Weights of a small GPT-style language model, trained from scratch on English Wikipedia.
Size: 24 layers, MLP 640 GELU, vocabulary 2048.
Architecture: LayerNorm before each block, no position embeddings, biases, ALiBi.
Training: a variant of Muon for these matrices, 159M tokens, 4882 steps.
Each number is 128 + 24 x the weight over its row's rms, rounded and kept within 0 to 255. Layers, rows and columns count from 0. The size above them is the row's rms in percent of the matrix's.

# layer 9 MLP up, 640x160, rms 0.092, rows 181-223, columns 80-159
size [100 106  97  95 103 101 108 102 102  94  99 105 106  98 101  99 106  94 105  99 108 110 103  99  99  97 107 102  96  92 104 104 107  99 104 110  93  91 101  97  98  97 104]
[[128 155 149 120 104 109 137 101 120 107  92 152 164 113 108 100 163 166 146  86 135 109 109  98 161 177 153 153 151 125 113 122 137 140 157 136 141 120 102 170 206 147 108 126 121 134 111 180 119 139 134 117  81 146 114 142 144  85  91 123  97 142 111 131  98 121  98 129 118 114 154 112 115 131 153 131 159  80 137 132]
 [101 141 100 132 108 129 148 134 112  77 115 147 160 122 175 124 152 106 161 129 127 136 130 131 135 144 137 115 128 169 143 132 106  77 164 136 123 102 128 106 138 144 132 155 108 121 177 115 137 140 158 133  99 125 189 187 145 144 137 176 147 147  95  72  95 102 153 113  96 138 139  95 106 139 146  89 146 118 132 101]
 [ 88 110 132 119 114 159 103 122 129 127 134 111 118 126 150 145 116  89 162  54 129 130 131  94 126 118 149 140 163 138 151 122 101 149 152 123 117 141 127 134  94 142 175 152 100 131 129 135 150 129 160 138 144 111 161 137 137 146 126 125 150 131  98 139 156 192 159  88 130 113 149 119 162  88 133 101  90 130 118 103]
 [134 103 112 127 167 139 114 101 162 119 161 129 125 113 120 105 159 134 132 119 106 122 131 139 150  80 120 122 137 148  79 149 121 128 143 133 172 106 135  88 142 148 152 103 108 140 116 127 122 130 118 133 100  82 148 157 129 163 163 100 171  93 171 123 123 135 168 160 108 149 104 119 103 142 139 185  58 150 124  95]
 [160 129 107 148 126 160 131 116 159  90 129 122 200  99 159 129 129 112 111 133 138 149 113 111 139 127  99 130 160 144 147 124 106 105  87 104 168 157 111 116 136 153 178  83 107 146 187 125 117 131 115 154 158 114 110 143 100 134 106 127 106 153 129 117 122 136 107 126 157 111 112 208  90 157 103 138 143 129 134 145]
 [ 88 144 155 130 140  95 146  66 151  75 155 155 128 108  87 175 118 125 157 121 136 138 120 126  99 144  87 115 115 122  90 144 167 134 129 107 159 114 137  46 115 114 152 120 144 137 132 141 111 116 147 135 125 129  89 136 128 112 102 110 109 128 124 108 168 135 154 137 128 125 160 130 146 109 143 123 134  66 122 125]
 [148 120 113 141 122 105 115 119 136 152 167 160 135 125 139 109 166  91 166 118 123 139 124 100 100 121 129 190  99 126 133  83  74 153 120 149  96 117 111 127 104 165 111 177 152 104  95 153 131 155 135 101 106 171 130 118  98 139 151  95 111 174 152  98 121 110 146 119 132 124 150  85 136 150 126 151  81 143 116 130]
 [122 111  92 141 150 187  71  82 147 169 114 131 124  97 106  91 124 102 172 173 127 102 110  94  96 115 122 120 131 104 100 139 132  71 114 174 139 150 152 140 109 113 123 159 145 103 129 100 138 149 136 152 155 111  98  83 143 126 119 140 128 149  99 126 115 130 107 163 101 151 106 127 147 132 140 156 130 119 142 184]
 [137 106  91 122 109 103 120 106 124 134 151 111 138 129 129 139 164 127 106 186 106 133 181 122  33 166 114 118 168 127 151 112 141 125 123 151 114  82 131 133 134 116 150 125 112 154 139 148 148 150 156 137 108 116 131 105 109  97 124 102 105 124 120 116 135 109 142 139 118 105  85 133 166 140 124 120 158 104 150 197]
 [175  85 111 108 142 100 161 119 151 114 131 120 133  87 146  71 140 142 114 133 144  88 100 176 163 124 133 135 108 118 119 157 134 145 141 119 148 129  90 132 119 166 139 168  87 125  93 143 121 102 184 146 166 108 144 146 151 119  86  96 127  88 140 112 142 161 113 107 139 129 152 125 141 144 130 112 144 129 109 105]
 [121 130 117 108 152 121 181  87 124 103 119  92 106 100 119 133 126 135 118 155 149 132 138 157  96  80 116 122 139 115 132 166 106 167  94 124 161 137 159 158 137 131 115  90 117 126 121 121 131 111 135 130  63 123 166  97 151 126 137 131 136  78 111 137 107 128 114 152 152 118 137 144 111 160 144  92 149 105 112  79]
 [137 144 129 108 113 123 154 165 117 103 142 169 156 122 130 152 124 118 132 148 177 147 119 154  86 114 118 112 110 144 141 149 137 152 148 135  88 124 105  57  89 148 120 115  82 121  80 140 140 124 137 162 134 102 154 137 182 177 104 131 100 117 110  87 106 145 130 121 162 135  90 138 117 140 129 139 107 151 117 117]
 [118 151 109  78  91 160 109 131 126 118 100  91 150 117 138 140 132 135 102 132 157  99 132  93 127 140 134 162 181 145 122 128 103 148 136  81 118  89 120 123 116 133 141 132 153  96 146 126 150 137 133 125 118 134 111 163 141 145 117 128 134 110  86 147 109 148 146 105 137 124 116 118 124 100 171  96 149 137 138 193]
 [163 115 152 135 122 161 123 123 165  81 105 131 100 146 127 133  61 119  99 103 146 130 125 138 147 129  88  78 120 153 117 123 114 117  91 155 115 110 142 124 115 145 138 114 145  91 119 131 122 133 105 109 105 132 147 138 104 135 149 181 166 167 158 158 141 136 141  92 128 113 161 135 107 143 164  56 142 129 125 139]
 [120 136 143  98 100 120 129 154 129 101 140 136 124 125  99 103  91 108 120 181 134 119 141 130 153 127 125 128 143  98 136 149 103 109 119 140  90 101  73 137 113 174 150  89 143 121 121 157 115 120 121 104 139 176 104 159 126  95 118 150 121 109  80 119 151 155 112 158 165 100 123 116 140 157 150 107 147  88 151 142]
 [145 152  97 162 144 136 145 106 106 104 152 138 117  93 107 137 123 111 128 154 138 162 122 149 151  96 137  83 119 115 128 121 115 168 129 136 114 102 144 114 111 136 107 150 127 117 109 132 172  70 138 108 106 145 106 124 112 140 124 123 139 106 115 121  55 158  91 137 153  75 116  96 115 139 132 163 127 105 119 151]
 [110 153 101  86 126 116 116 142 158 124 157 163 142 121 110 140 118 157 115 139 141 133 159 118 127  90 129 149  83 169 123 114 126 113 147  88 127 113 162 158 182 100 124 187 102 142 127 114 129 128 143 122 177 149 117 161 174 133 115 137 113 120 141 128 105  94 164  71 150  83 127 122 126 125 110 133 157 104 117 131]
 [134  96 125 113 160 116 159 110 142 140 132 131 134 131 118 138  77 166  75 107 135 112 110 140 160 128 112  94 141 104 143 114 130 103 108 141 114 147 157 168 134  81 114 129  87 105 118  71 128 120 124 132 122 107 129 135  91 150 135 172 146  92 119 101 153 164 150 147 117 119 137 155 110 192  52 135 144 123 132 136]
 [167 121 121 126 111 136 150 116 143 141 124 104 128 156  90 171 106 134 168 119 145 134 113 150 159 131 105  51 162  94 146 120 142 100 155 181 131 120 149 105 147  95 139 138 154 129 124 144  90 122 164 117  93 146 155 145 145 149  91 162 105 127 106 100 124 115 118 105 146 132 162 165 110 146 130 167 110 104 181  84]
 [124 112 126 125 135 115 116 171 132  75 119 144 148  66 105 116 111 106 111  79 122 108 155 144 145  51 129 141  90  91  73 146 134 150 139 175 148 124 141 148 110 156 125 142 104 107 166 157  87 114 146  97 128 115 139 125 111 172 143 122 119 108 125 125 141 100 134 146 119 149 126 117 113 131 150 110 155 103 147 148]
 [191 119 132 153 145 170 115 109 162 110 101 125 101  97 118 158  89 119 136 127 113 104 138 114 141 109 125  99 134 144 114 128 141 117  71 174  99 108  80 154 145 135 141 123 117  94 153  99 160 116 149 114 112 141 202  82  91 113 177 145 141 100 110 115 150 103  97 127 121  87 120 103 105 182 114 142 114 158 134  89]
 [135 153 126  94 154  93 125  99 175 126 111 110 143 114 147 134 115 116 104 132 146 164 130 128 134 113 121 173 110 108 122 106  99 138 117 162 150 122 166 176 136 105 117 139  85 143 170 159 124  91 141 102 130 144 102 121  88 107 120 121 132  98 142  91  93  59 126 102 125 123 134 107 168 159  84 153 122 104 118 116]
 [102 137 107 101 185 137 150 136 130 157 134 102 176 110 156 113 108 130 146 130  82 130 110 135 140 133 144 146 136  83 139  91 106  86 119 136 172 113 147  85  95 146 127 131 130 162 136 113 157 157 131 156 109 136 123 123 190 159  99 130 159 136 125 142 128 115 147  95 170 131 135 105 106 157 129 130 146 124 128  88]
 [124  98 142 150 134 110 168 103 117 130 152 102 100 132 155 166 152 118 120 112 149 117  91 131 110 143  89 141 173 118 160  80 150 148 150 154 133 101 105 135 132 126 108 111 153 139 118 136 146 107 175 131 130  96 148 118 101 152 146  93 151 115 113 110 148 163 111 140 138 140 140 114 115 125 105 140 158 109 135 158]
 [124 117 151 127 134 118 109 102 115 120 150  74 115 124 142 176 135 168 162 133  82 136 120 119  85 124 157 118 141  99 130 141 137 133  91 115  65 119 150  99 137  85 186 106 137 104 127 121 116 140 142 117 118 134 109 122 124 149 143 121 141 120 163 146 141 128 138 134 140 154 148  64 157 106 125 160 123 139 132 172]
 [180 160 101  78 127 134 131 191  90 137 110 105 172 136 112 109 131 160 137 162 135 102 101 126 132 141  99 143 159 124 149 151 149 120  86 129 128  96 138 131 121 143 146 165 147  61 133  98 151 132 119 140 103 125 171 127 138 116 132 136  87 111 141 151  89 136 149 141 174 133 101 131  62 145 111  83 147 111 113 135]
 [132 154 147 126 140 121 149  78 155 108 101 169 119 129 139 102 155  97 130 139 131 155 126 138 109 103 151 142 101 139  90 123  90 132 113  98 160 126  72 123 121 120 156 132  98 147 142 111 148 148 161 100 103 160  93 136  84 157 125 144  93 114  97 171  94  99 101 103 137 117  84 145 102 135 136 112 151 170 156 154]
 [130 156 143 149 152 137 148 112  95 101 134  92 111 110 158 118  91 137 155 119 129 114 111 109 118 157 178  89 164 102 141 122 143 132 110 128 109 142  84 147  90 112 138 154 137 119 164  70 137 122 117 125  82 136 134 174 151 122 142 128 148 126 121 111 148 158 124 124  88 136 104 121 116 163 147 113  92 132 151 150]
 [126 121 102 133 148 142 124 143 148 145  99 126 148  94 136 106 147 153 146 137 127 108 143 150 115 173 105  99 141 178 169  90 114 145 125 113  43 137 110 125 120 100 121 128 135 116 164  89 140  94 147 122 109 152  97 151 143 164 146 168  92 136 119 121  84 129 149 125 118  81 115 126 104 103 192 123 147 134 137 134]
 [174 120 110 138 135 145  78 140 111 102 125 171 127 119 140 102 136 123 124 144 124  97 110 168  71 164 124 139 113 121 123 142  92 145 128 112 104 117 111 144 123 138 132 141 116 154 129 129 198 131 129 120 112 129 120 138 146  78 134 103 148 103 103 118 142 117 120 134  92 159  75 118 115 140  91 114 162 131 122  93]
 [114  87 174 156 128 139 110 146 123 148 133 120 149 127 105 155 115 156 145 177 121 142 150 119 122  98 111 127  65 102  99 137 130 106 137  99 144 129 129 134 163 112 125 142 156 125 108 122 153  90 120 116 125 124 120 165  97 121 141 143 138 112 144  69 112 133 173 102 120 201 165 150 140 140 150 139 162 124 165 137]
 [121 115 151 141 145 124  86 123 110 114 135  83 136 111 136 129 112  90 121 108 149 149 128 111  84 131 165 171  83 118 132 103 140 176 119 126 108 153 109 171 167 148 142 115 103 132  76 129 146 116 144 144 147 145 136 121 187 143 120 149 136 144 130 109  91 128 131 145 115 128 116 136  78 118 133 116 122 110 152 144]
 [152 148 158 136 126 128 102 137 118 121 135 137 100  97 112 146 102 118 111  90  93 129 132 141 107 115 153 120 109 122 108 105 123 134 117 117 151  83 155 105 101 113 137 161 105  62 138  85 125 129 130 113 111 125 129 157 132 160 165 112 161 122 136 136  87 126 116 159 151 115 121 136 143 143 152 145 133 144 110 135]
 [ 99 145 142 128 129 138 147 126 119 144 118 137 137 118 171 131 133 124 157 117 159  95  92 162 139 161 111 155  89 110 134 125 136 140 129 138 109 167 125 110 128 189 132  96 144 138 112 107 108 175 189 125 162 152 136 104 116 127 165 112 105 115  79 121 157 108 142 124 109 121 146 141 110 111  91 125 127 110 138  82]
 [179 134 116 148 122 110 157 171 144 136 102 127 137 105 133 155 165 104 131 131  98 137 125 107 153 108 162 127 154 122 134 137 130 115 109 155 127 128 116 148 106 144 132 208 124 106 103  73 123 117 177 121  83 102 106 128 142 127 122 137 160  88  98 126 108 100 152 146 164 134 113 122 100 166 124 108 103 137 125 150]
 [ 98  90 150 139 130 160 142 133 102 119 103 166  95 114 120  77 126 130 169 126 115 137 101 113 128 112 167 112 108 103  78 137 125 126 111 133 107 121 110 134 108 150 115 154 116 130 156 153 111 132 105 170 123 116 122 141 149 150  92 111 149 138 122 122 117 126 132 118 140 157 112 177 101 117 153 119 115 110 117 124]
 [147 115 106 121 142 123 115  97 188 113 135 123 118 141 112 122 117 155 179 109 155  91 133 196  96 149 137 124  97 141 106 146 111  77 115 152 103  99  92 111 121 137 130 137 111 141  94 117 133 164 142 125 133  98 146 140 132 151 173 154 143 145  95 120 167 147 139 152 120 106 171 142 113 149 106 136  94 104  96 108]
 [104 143 173 133 119 123 133 139 168 156 122  61 103 102 150 116 106 106 165 112 109  99 122 143 131 141 160 137 104 125  96 163 153 140 148 112 127 142 121 157 156 137 161 177 155 150 143 116 124  82 127 165 119 135 138 133 115 103 103 141 134 116 164 139 112 151  77 126 132 140 139 125 120 124 119 131 175  96  71 186]
 [ 97 105 149 123 173 135 145 113  93 135 143 102 128 149 121 111 115 118 178 103 120 121 101 129 106 142 138 181 132 112 118 159  94 136 141 154 130 109 132 113 130 156 158 110 136  96 138 132 186 110 138 106 117 121 139 113 145 145 122 130  97 117 136 123 117 144 112 163 122 110 137 146 118 183 111 126  76 123 108 112]
 [122 136 148 166 162 132 103 126  88 120 118 131 124  82 119 144 128 131 106 137 162  85  80 135  85 124 140 133 119 149 111 144 141 158 126 127  85 101  77  88  95 131 125 153 129 149 120 136 139 130 123 152 102 117 181 135 110 123 160 101 106 104 116 147  95 142  92 109 102 107 146 137 123  87 171 176 132  97 124 124]
 [115 118 117 159 192 161  82 116 119 144 166 129 101 133 114 131  84 104 155 123 108 135 106 154 145 142 131  83  94 111 139 100 157  92 123 151 120 120 148 139 137  99 112  63 110 142 131 128 142 108 166 160 115 133 162 144 112 125 108 138 148 173 129 149 113 112  88  97 157 143 144 139 134 109 118 124 145 127 117 144]
 [109 108  83  85 137 128 156 141 181  93 153 159 106 133 124  57 153 123 122  66 155 130 136 113 141 123 135 141 102 129  95 125 123 144 125 111 110 101 141 128 161 113 113 176  88 121 156 103 135 112 144 143 147 135 170  96 110 107 114 117 157 106 109 146 129 157 152 135  90 134 112 103 122 151 129  99 124 167 115 154]
 [ 96 133  78 102 130 115 108 101 173  99 143 130 130 158 108 134  94  95 175 137 142 136  91 135  96 122 153 116  99 142 138 105 162 120 128 121 166 163 101 135 150 130 100 138 118 153 147 165 129 153 107 156 137 117 137 124 154 114 125 148 131 109 139 134 127 151 158 106  94 126 138 120 108 164 136 168 156 115 134 140]]
# layer 9 MLP down (transposed), 640x160, rms 0.042, rows 181-222, columns 80-159
size [ 98 104  98  99  98 102  97  92 105  90 100  98 100  97 106 105 107  99 112 100  98 103 100  97 100  97 117 100  92  88 106 109 110  94 112 107  93 100 108  93  87  90]
[[123 127 118 128  96  79 114 117 137  94  68 111 142 127 179 147 123 118  92 125 132 107 139 153 143 111 100  99 126 119 141 110 125 116 126 150 140 147  76 126 161 108 138 154 135 108 135 116 173 123  68 122 115 149 105 140 101 142 177 115 114  93 148 113 123 115 161 137 158 126 151 120  99 128 147 110 160 135 132 115]
 [104 171 156 135 172 155 123 105 117 146 159 167  75 166 141 108 139 139 120 131 173  90 124 145 143 151 142 110 130 124 164 141 158 119 114 147 145  93 142  98 116 131 137 157 123 108 132 109 127 120 161 151  93 128 151 135 121  92 136 136  97 103 115 153 119 140  99 109  71 109 126 147  91 127 109 183 113 125 126 163]
 [142 121 108 146 158 101 146 128 103 109 156 153 150 117  86 118 138 151 154 147 122 160 148 152 115 145 126 140 118 152 123 117  92 112 111 157 138 144  62 150 116  88 119 130 162  82 166 124  89 149 120 134 133 162  97 119 154 146 140 147 128  63  69 108 105  95 122 105 129 172 116 103 156 104 154 109 141 140 111 164]
 [ 90 130 182 131 119  83 126 164  92 167 118 135 101 115 163 132 140 124  81 126  94 132 129 129 124  97 141 118 126 160 128 123 104 157 139 121 119 164 119 117 175 144 134 105 136 114 155 113  86  64 148 163 154 154 140 120 160 112 137 160 101 166 117 134 171 146 107 141 104 141  88 159 125  97 130  91 158 118 137 185]
 [117 142 122 127 108 102 151 148 123 137 136 116 164 101 108 117 120 126 175 118 124 143 131 107 125 138 155  90 136  92 107 118 113 111 120 128 131 127 121 113 141  95 135  91 127 121 187 132 136 108 133 156 138 141 140 166  98 140 162 117 101 127 135 117 113 161 163 103 162 129 108 132 147 121 129 141 174 144 117  88]
 [119 123  56 170 106 139 110  75 148  96 110 160 110  99 178 136 176  99 125 133 134 104 114 128 133 148 159  92  92 148 129 111 123 133 126 154 136 124 128 110 142 133 134 105 126 122 105 159 128 124 157 110 156 155 115 106 118 131 161 176  97 136 143  71 164  87 117 117 128 127 115 116 135 170 148 191 142 143 117 107]
 [114 147 127  83 136 146 110 108 146 125  94  95 101 122 109 111 103 142  95 124 139  76 109 124 139 159 125  98 163 116 144 107 156 108 157 156 128 127 118 173 152 115 114 130 112 180 157 122 114 145 121 127 166  94 124 118 139 138 112 143 158  88  82 159 133 154 168 138 115 106 137 164 128 129 150 119 157 163 124 115]
 [104 158 130  84 126 130 112 122 122 140 120 157 116 147 146 117 114 105 114 112 141 148 117 107 157 148 128 160 138 135 107  63 164 155 160 146 123 117 108 169 145 146 134 179 122 120 167 119 165 183 128 126 136 120 168 150 104 102 112 171 149 109 128 136  61 160 140 159  78 156 120 138 112 142 164  94  66 134 151 127]
 [123 126 157 125 152 147 116 149 142 128 128 143 111 120 122 105 133 157 115 113 150 135 156 122 130  82  87 154 149  98 126 121 104 120 113 142 149 116 154 143 126 108 149 101 153 104  94  94  97 155  94 135  75 142 117 119 213 158 165 130 176 151 137 135  98 129  68 118 180 135 144 107 127 109 136 147  94 127  70 111]
 [144 111 134 126 148 157 116 178 118 166 125  80 125 153 156 155 134 129  82 146 101 154 103 153 116 137 115 162 139 157 115  93 123 121 122 123 109 113 138 150 114  98  77 129 137 141 165 123 143 139 130 162 146 133  83 166 125 143 127 156 176 140 108 115  67 127 111 111 102 130 126 116 135 130 104 145 116 138 161 134]
 [177 130 156 127  89 133 110 136 166 106  81 134 131 125 110 103  84 132 144 158 141 137 116 154 126 136 114 110 135 102 104 121 135 120 126 134  94 114 116 135  94 131 141  92 123 131 146 159 156 111  95 146 143 162  89 106 168 109 137  98 107 157 170 104  87 112 144 126  91 130 144 148  92 103 137 111  78 112 134 144]
 [ 88 178 156 129 130 152 114 103 140 136 137 108 117 100 168 102 113 122 138 150 119 137 151 124 163 122 120  77 141 125 149  73 106 100 130 106 182 126 111 135 100 152 171 167 151 124 149 118 106 131  58 163 145 120 168 123 112 106 105 160 171 111 143 120 110 102 151 111 126 117 126 134 138 165 136  81  94  95 142  78]
 [156 142 115 153 102 120  92 147 183 163 163 153 144 142  99 143 132 139  98 146  94  87 141 124  96 117 110 131 136 128 121 171 132 104  88 151 114 132 134 142 114 162 162 131 128 128 136 136 117  87 134 122 132  97 167 148 145 101 141 136 146 103 120 154 109 111 129 116 132 135 111 132 149 104 116  93 108 130 104 137]
 [171 118 162 159 140 114 155 146 130 120 147 136 144  90 154 139 152 141 124 131  83 103 109 148 114 122  70 113  76 102 139  97 150 119 155  75 133 135 121 114 109 126 140 135 109 149  99 181 104 132 153 156 126 124 115 126 128 140 148  99 144 127 170  97  95 191 174 136 161 157 116 105 125 155 126 106 129 107 147 119]
 [144  93 146 147 134 115 113 132 129 112 116 125 142 122 154  98 107 108 139 131 104 173 144 182  95 127 142 153 114 130 142 163 118 130 144 147 130 163  83  88 111 184 131 113  72 149  99 135 114 121 139 130 109 136 161 124 170 114 137 152 152 122 102 125  64 155 110 127 140 142 127  95 150 134 160 186 123 141  80 132]
 [140 135 163 122  99 151 145  85 115 127 120 123  85 145 135  56  81 115 156 122 139 173 120 156 143  83 135 154 156 118  95 128 143 118  99 112 133 180  86 107 133 124 146 156  88 101 108 149 109 117 118 130 176 113 167  94 145 139 108 133 108 146 139 118 148 108  81 133 127 123  86 130 149 118 106 126 162 129 132 154]
 [102  94 154 122 115 137 145 154 139 162 117 153 130 118 165 133 133  98 133  92 128 140 137 136 106  77  94 122 127  80  98 160 142 129 176 133 116 146 148 138 123 116  99  94 160 162 118 130  84 120 117 146 101  93  91 126 107 126  97 116  57 140 111 156 157 116 137 104 132 148 119 158 168  91 161 127 137 129 119 157]
 [140  74 156 198  99 170  98  91 130 171 105 121 120 141 148 111 142 112 143  88 146 145 202 115 134 156 129 142 127 107 118 109 146 148 144  99  94  89 157 118 107 130 103 137  95 116 132 119 133 147 137 121 156 118 132 143 131  74 118 135 116 111 154 120 102 136 135 165 126 102 157 115 102 115 129  94 112 160 111 122]
 [ 88  95 143 106 139 122 158 154 144 107 186 129 157 146  97 151 120 126 128 143  91 168 142 101 116 134 129 127 132 148  96 121 136 132 123  75  98 155 161 147 109 137 111 174 110 163 111 112 108  93 106 153 152 142  86 119 139 134 145 107 179  61  98 149 165 121  82 179 155 118 103 120 118 112  96 131 147 125 205 118]
 [102  91 102 161 160 138 141 122 143  77 124 140  91 152 144 111 100 100 147 137 141 148 129 142 110 163 109 140 109 141 139 128 149 126 160 160 128 152 145  80 111 101  88 143 134 143 119 111 102 134 123 145  89 149 163 119 105 124 106 119 128 141 148 171 152 145 107 109 118 157 126 138 169 178 136 136 160 141 134 159]
 [125 100  93 126 143 115 162  99 143 120 131 137 171 118 153 115 163 139 126 107 131 143 145 136 127 161  83 136 123  92 120 130 128 147 124 113 131 117 127 137 129 139 146 120 139  90 124  93 120 138 131 158 105 121 122 179 138 122 131 115  94 157 129 110 153 108 107  97 181 149 137 124 150 143 143 151 130  51 151 114]
 [120 130 117 119 165 137 154 119 135 105 112 157 159 176  89 178 147  89 134 111 133 122 102 107 101  76 120 137 106 118 148  99 178 102 121 121 166  87 130 113 158 169  78 118 154 157 150 127 139 131  97 113  83 138 126 159  88 111 125 113 122 113 124 131 109 118 116 153 103 120 138  94  91 162 156 155 138 114 105 129]
 [111 106 155  91 155 130 136 156 108 102 110 114 123 125 142  89 125 123 129 102 166 103 134 118 104 135 122 136 144 122 143 108 112 138 120 120 139 150 144 124 137 118 120 103 164 101 151 139 154 105 137 123 168 129 159 110 168 119 138 117 152 140 125 151 101 101 116 132 105 118 119 139 149 112 147 196 151 148 119  89]
 [133 184 154 110 110 115 116 119 150 139 173 103 113 107 124  73 166 143 146 128 135 144  93 117 123 131 131  92 152 139 104 148 160 103 132 139 127 104 152 148 149  79 150 131 119 113 142 122 108 169 104 103 141 112 123  93 118 129 153 114  66 101 128 125 126 118 123 126 140 141 133 101 113 114 145  89 101 144 170 174]
 [113 140  99 124 123 103 152 127 118 137 141 103 169 117 154 111  83 130 136 116 160 134 110 123 134 115  99 150 125  99 142  92  97 152 146 149 110 134 123 158 134 140 148 106 140 177 129  88 120 135  96 187 118 106 102 156 155 155 118 112 121 167 149 161 141 116 112 131 107 109 155 163 180 136 137 151 187 173 126 152]
 [134 108 137 141 126 148 149 142 134 153 127 186 109  95  90 148  73  93 149 127 134 108 120  98 147 154 121 102 106 151 120 100 108 161 127 168 132 132 174 159 104 164 130 123 131 121 137 140 139 155 127 102 113 141 156 104  77 108 111 140 128 104  93 163 117 137 105 113 114 116 139 138 125 114 121 167 142 125 103 123]
 [101 137 145 136 125 125 152 155 137  93 113  79 120 138 151 122 151 104 139 140 126  85  94 175 130 109 142 113 139 137 103 158  99  98 103 146 129 181 118 128 122 115 155  90 129 177 120 132 102 146 103  86 146 197 151 110 115 136 136 119 159 152 117 120 149 134  83 117 147 111  92 105  81  90 125 109  76 121 125 130]
 [139 108 115 145 130  80 109 132 112 134  96 118 144  86  76 121  79 147 122 148 170 134 159 140 119 140 111 120 147 115 113  73 130 147 122  89 152 166  79  97 146 139 118 146 122 118 101 156 120 126 144 165 115 161 175 129 139 101 131 154 123 118 136 134 156 135 138 139 117  99 152 160  95  91 118 153 117 117 117 138]
 [110 144 124 105 124 145 109  86 141 136 135 159 105 149 124 124 138  98 110 149 103 140 129 129  91 108 156 115 135 119 117 154 136  77 154 107 108  98 188 136 134 139 116 134  90 152 110 159 130 139 171 169 126  89 141 113 115  96 126 107 116 117 139 150  89 112  97 111 158  79 127 163 120 134 139 113 128 135 139 151]
 [120 165 124 106 151 169 161 146 169 107  97 109  99 113 128 118 129 113  86 114  59 113  91 120 153 120 127 100 121 157 104 146 126 126 155 114 129 153 114  92 111 160 123 141 159 120 105 110 143 130  78 136 139  79 163 146 126  92 102 138 102 125 117 165 124 105 143 160 103 111 134  98 141 136  96 142 126 106 149 129]
 [160 100 118 131  97 183 105 162 111 125 195 123 104 141 135 131 127 108 138 136 103 146 152 132  88  46 156 172  97 151 145 115 145 141 127 142 151 160 150 172 114 122 128 120 123 152 157  88 144 134 110 110 129 130 138 173 125 132 145 115  87 139 121 190 131 108 156 124  91 120 151  75 138 115 149 142 132 113 129 138]
 [144 131 115 163 139  81 143  87 146 139 163 147 138  96 112 131 107  95 148 119 115 122 154 101  80 114 132 135 153 115  81 157 132 158 140 127 127 107 180  98 151  96 106 134 140 123 134 146 119 101 151 140 154  97  83 135 164  94 110  87  97 169 136 152 157  91 163 127 150 148  93 123 112 124 145 166  64 125 115 105]
 [147 130 126 145 104 129 109  69 139 113 114 117 142  93 152 153 130 116 134 124 124 122 143 118 116 137  96  91 105 147 141 107 123 114 119  99  79 147 123 125 150 125 150  71 141 136 151 137 110 185 104 111 127  93 115  90  61 113  95 136 129 116 113 118 145 188 160 143 161 152 180  98  93 120 120 104 126 164 143 149]
 [154 144 132 158  87 111 109  88 143 162 110 140 134 174  92 128 141 132 169 118 115 146 161 129 105 131 143 135 149 141 138 134 119 135 132 113 132 124 143 127 173  94 113 135 155 143 132 117 121 164  96 111 138 104 135 124 129 109 122 125 100 122 119 119 116 129 148 135 118 125 144 125 107 132 110 113 110 165  84 113]
 [134 142 115 171 151 110 126 152 127 135 109 163 108 113 133 149 110 145 114 102 149 122 114 129 181 141 142 138 109 149 118 112  90 163 143 113 103 142 147 113 114 139  83  96 115 151  95 135 138 125 153 109 146 143 128 156 117 110 143 155 120  71 102 143 111 149 157  87 123 102 149 169 128 131 121 160 107  98 160 117]
 [165 108 114 148 155 101 138 152 134 160 114 140  73 110 124  86 136 147  82 122 136 124 110 144 138  88 161 119 130  92 134 159 111 132 141 130 155 122 104 121 125 124  87 123 123 141 141 144 100 136  83 139 125 111 170  96  81 166 107 137 195 112 129 113 148 118 144 150 158 124 101  95 118 139 178 150 124 138 142 116]
 [160 108 138 137 153 123 145 151 100 173 118 164 127 150 136 127 127 126 129 104 146 166 119 173 170 147 169 138 130 193 128 145 146 126 106 111 123 156 129 141  97 105 101 138 130 107 152 164 119  93 151 127 116 100  64 149 134 113 159  90 112 113 146  92  97 154  97 156 130 145 119  88 148 132 115 125 105 107 144  77]
 [107 125 133 123 138 118 126 115 160  95 177 119 168 106 121 184 171  78 102 101 120 105 131 184  96 104  99 114 111 140 137 129 109 127 115 118 118 123 149 134 115  96 135 127  85 128 151  88 102 157  89  88 117 134 138 128 140 158 113 166 158 166 150 133 105 118 181 145 126 125 131 123 153 185 152 108 143 142 139 144]
 [ 99 118 162 123 112 122 130 115 121 135 173 136 126 121 106 124 117 100 129 120 122 114 139 145 146 113  99 104  69  86 144 119 132 158 132  89 125  94 130  92 128 125 149 136  82 122 158 140 135 156 126 113 143 127 115 161 150 104 141  97 179 123 118 124  88 102 122  96  87 118 111  84  92 131  66 143 144 131 122 165]
 [133 118  91 140 101 132 133 114 122 168 112 136 130 157 136 145 110 120 139 137 121 139 111 125 154 148 115  87 111 121  99 123 122 102 116 132 145 135 119 132 164 157 139 140 116 141 154 133 117 152 137 146  97 109 129  98 117 101 141 143 117 157 141 134 120 171 145 146 137 141 115 125 110 175 100 103 115 137 148  95]
 [120 142 124 142  88 139 153 159 126 176  97  80 138 135  92 123  94  70 161 131 141 127 147 109 138  92  92  91 117 137 165 127 120 136 138 149 126 104 116 112 119 131 140 144 139 129 105 139 145  97 141 172 124 123 116 101  93 112 153 147 187 108 105 102 114 100 176 153 115 147 138  94 168 103 128 143  95 153 135 113]
 [110 113 136 110 124 149 139 118 134  91 128  75 117 113 133 132 137 163 147 130 104 118 163 119 105 132 152 122 137 104 138 138 156 144  77  90  92 118  95 127 141 152 138 119 157 106 118  89 161 118 125 126  93 129 128 173 158 136 160 139 105 136 112 170 148 105 107 125 125 119 139 138 108 125 142 149 117 127 132 134]]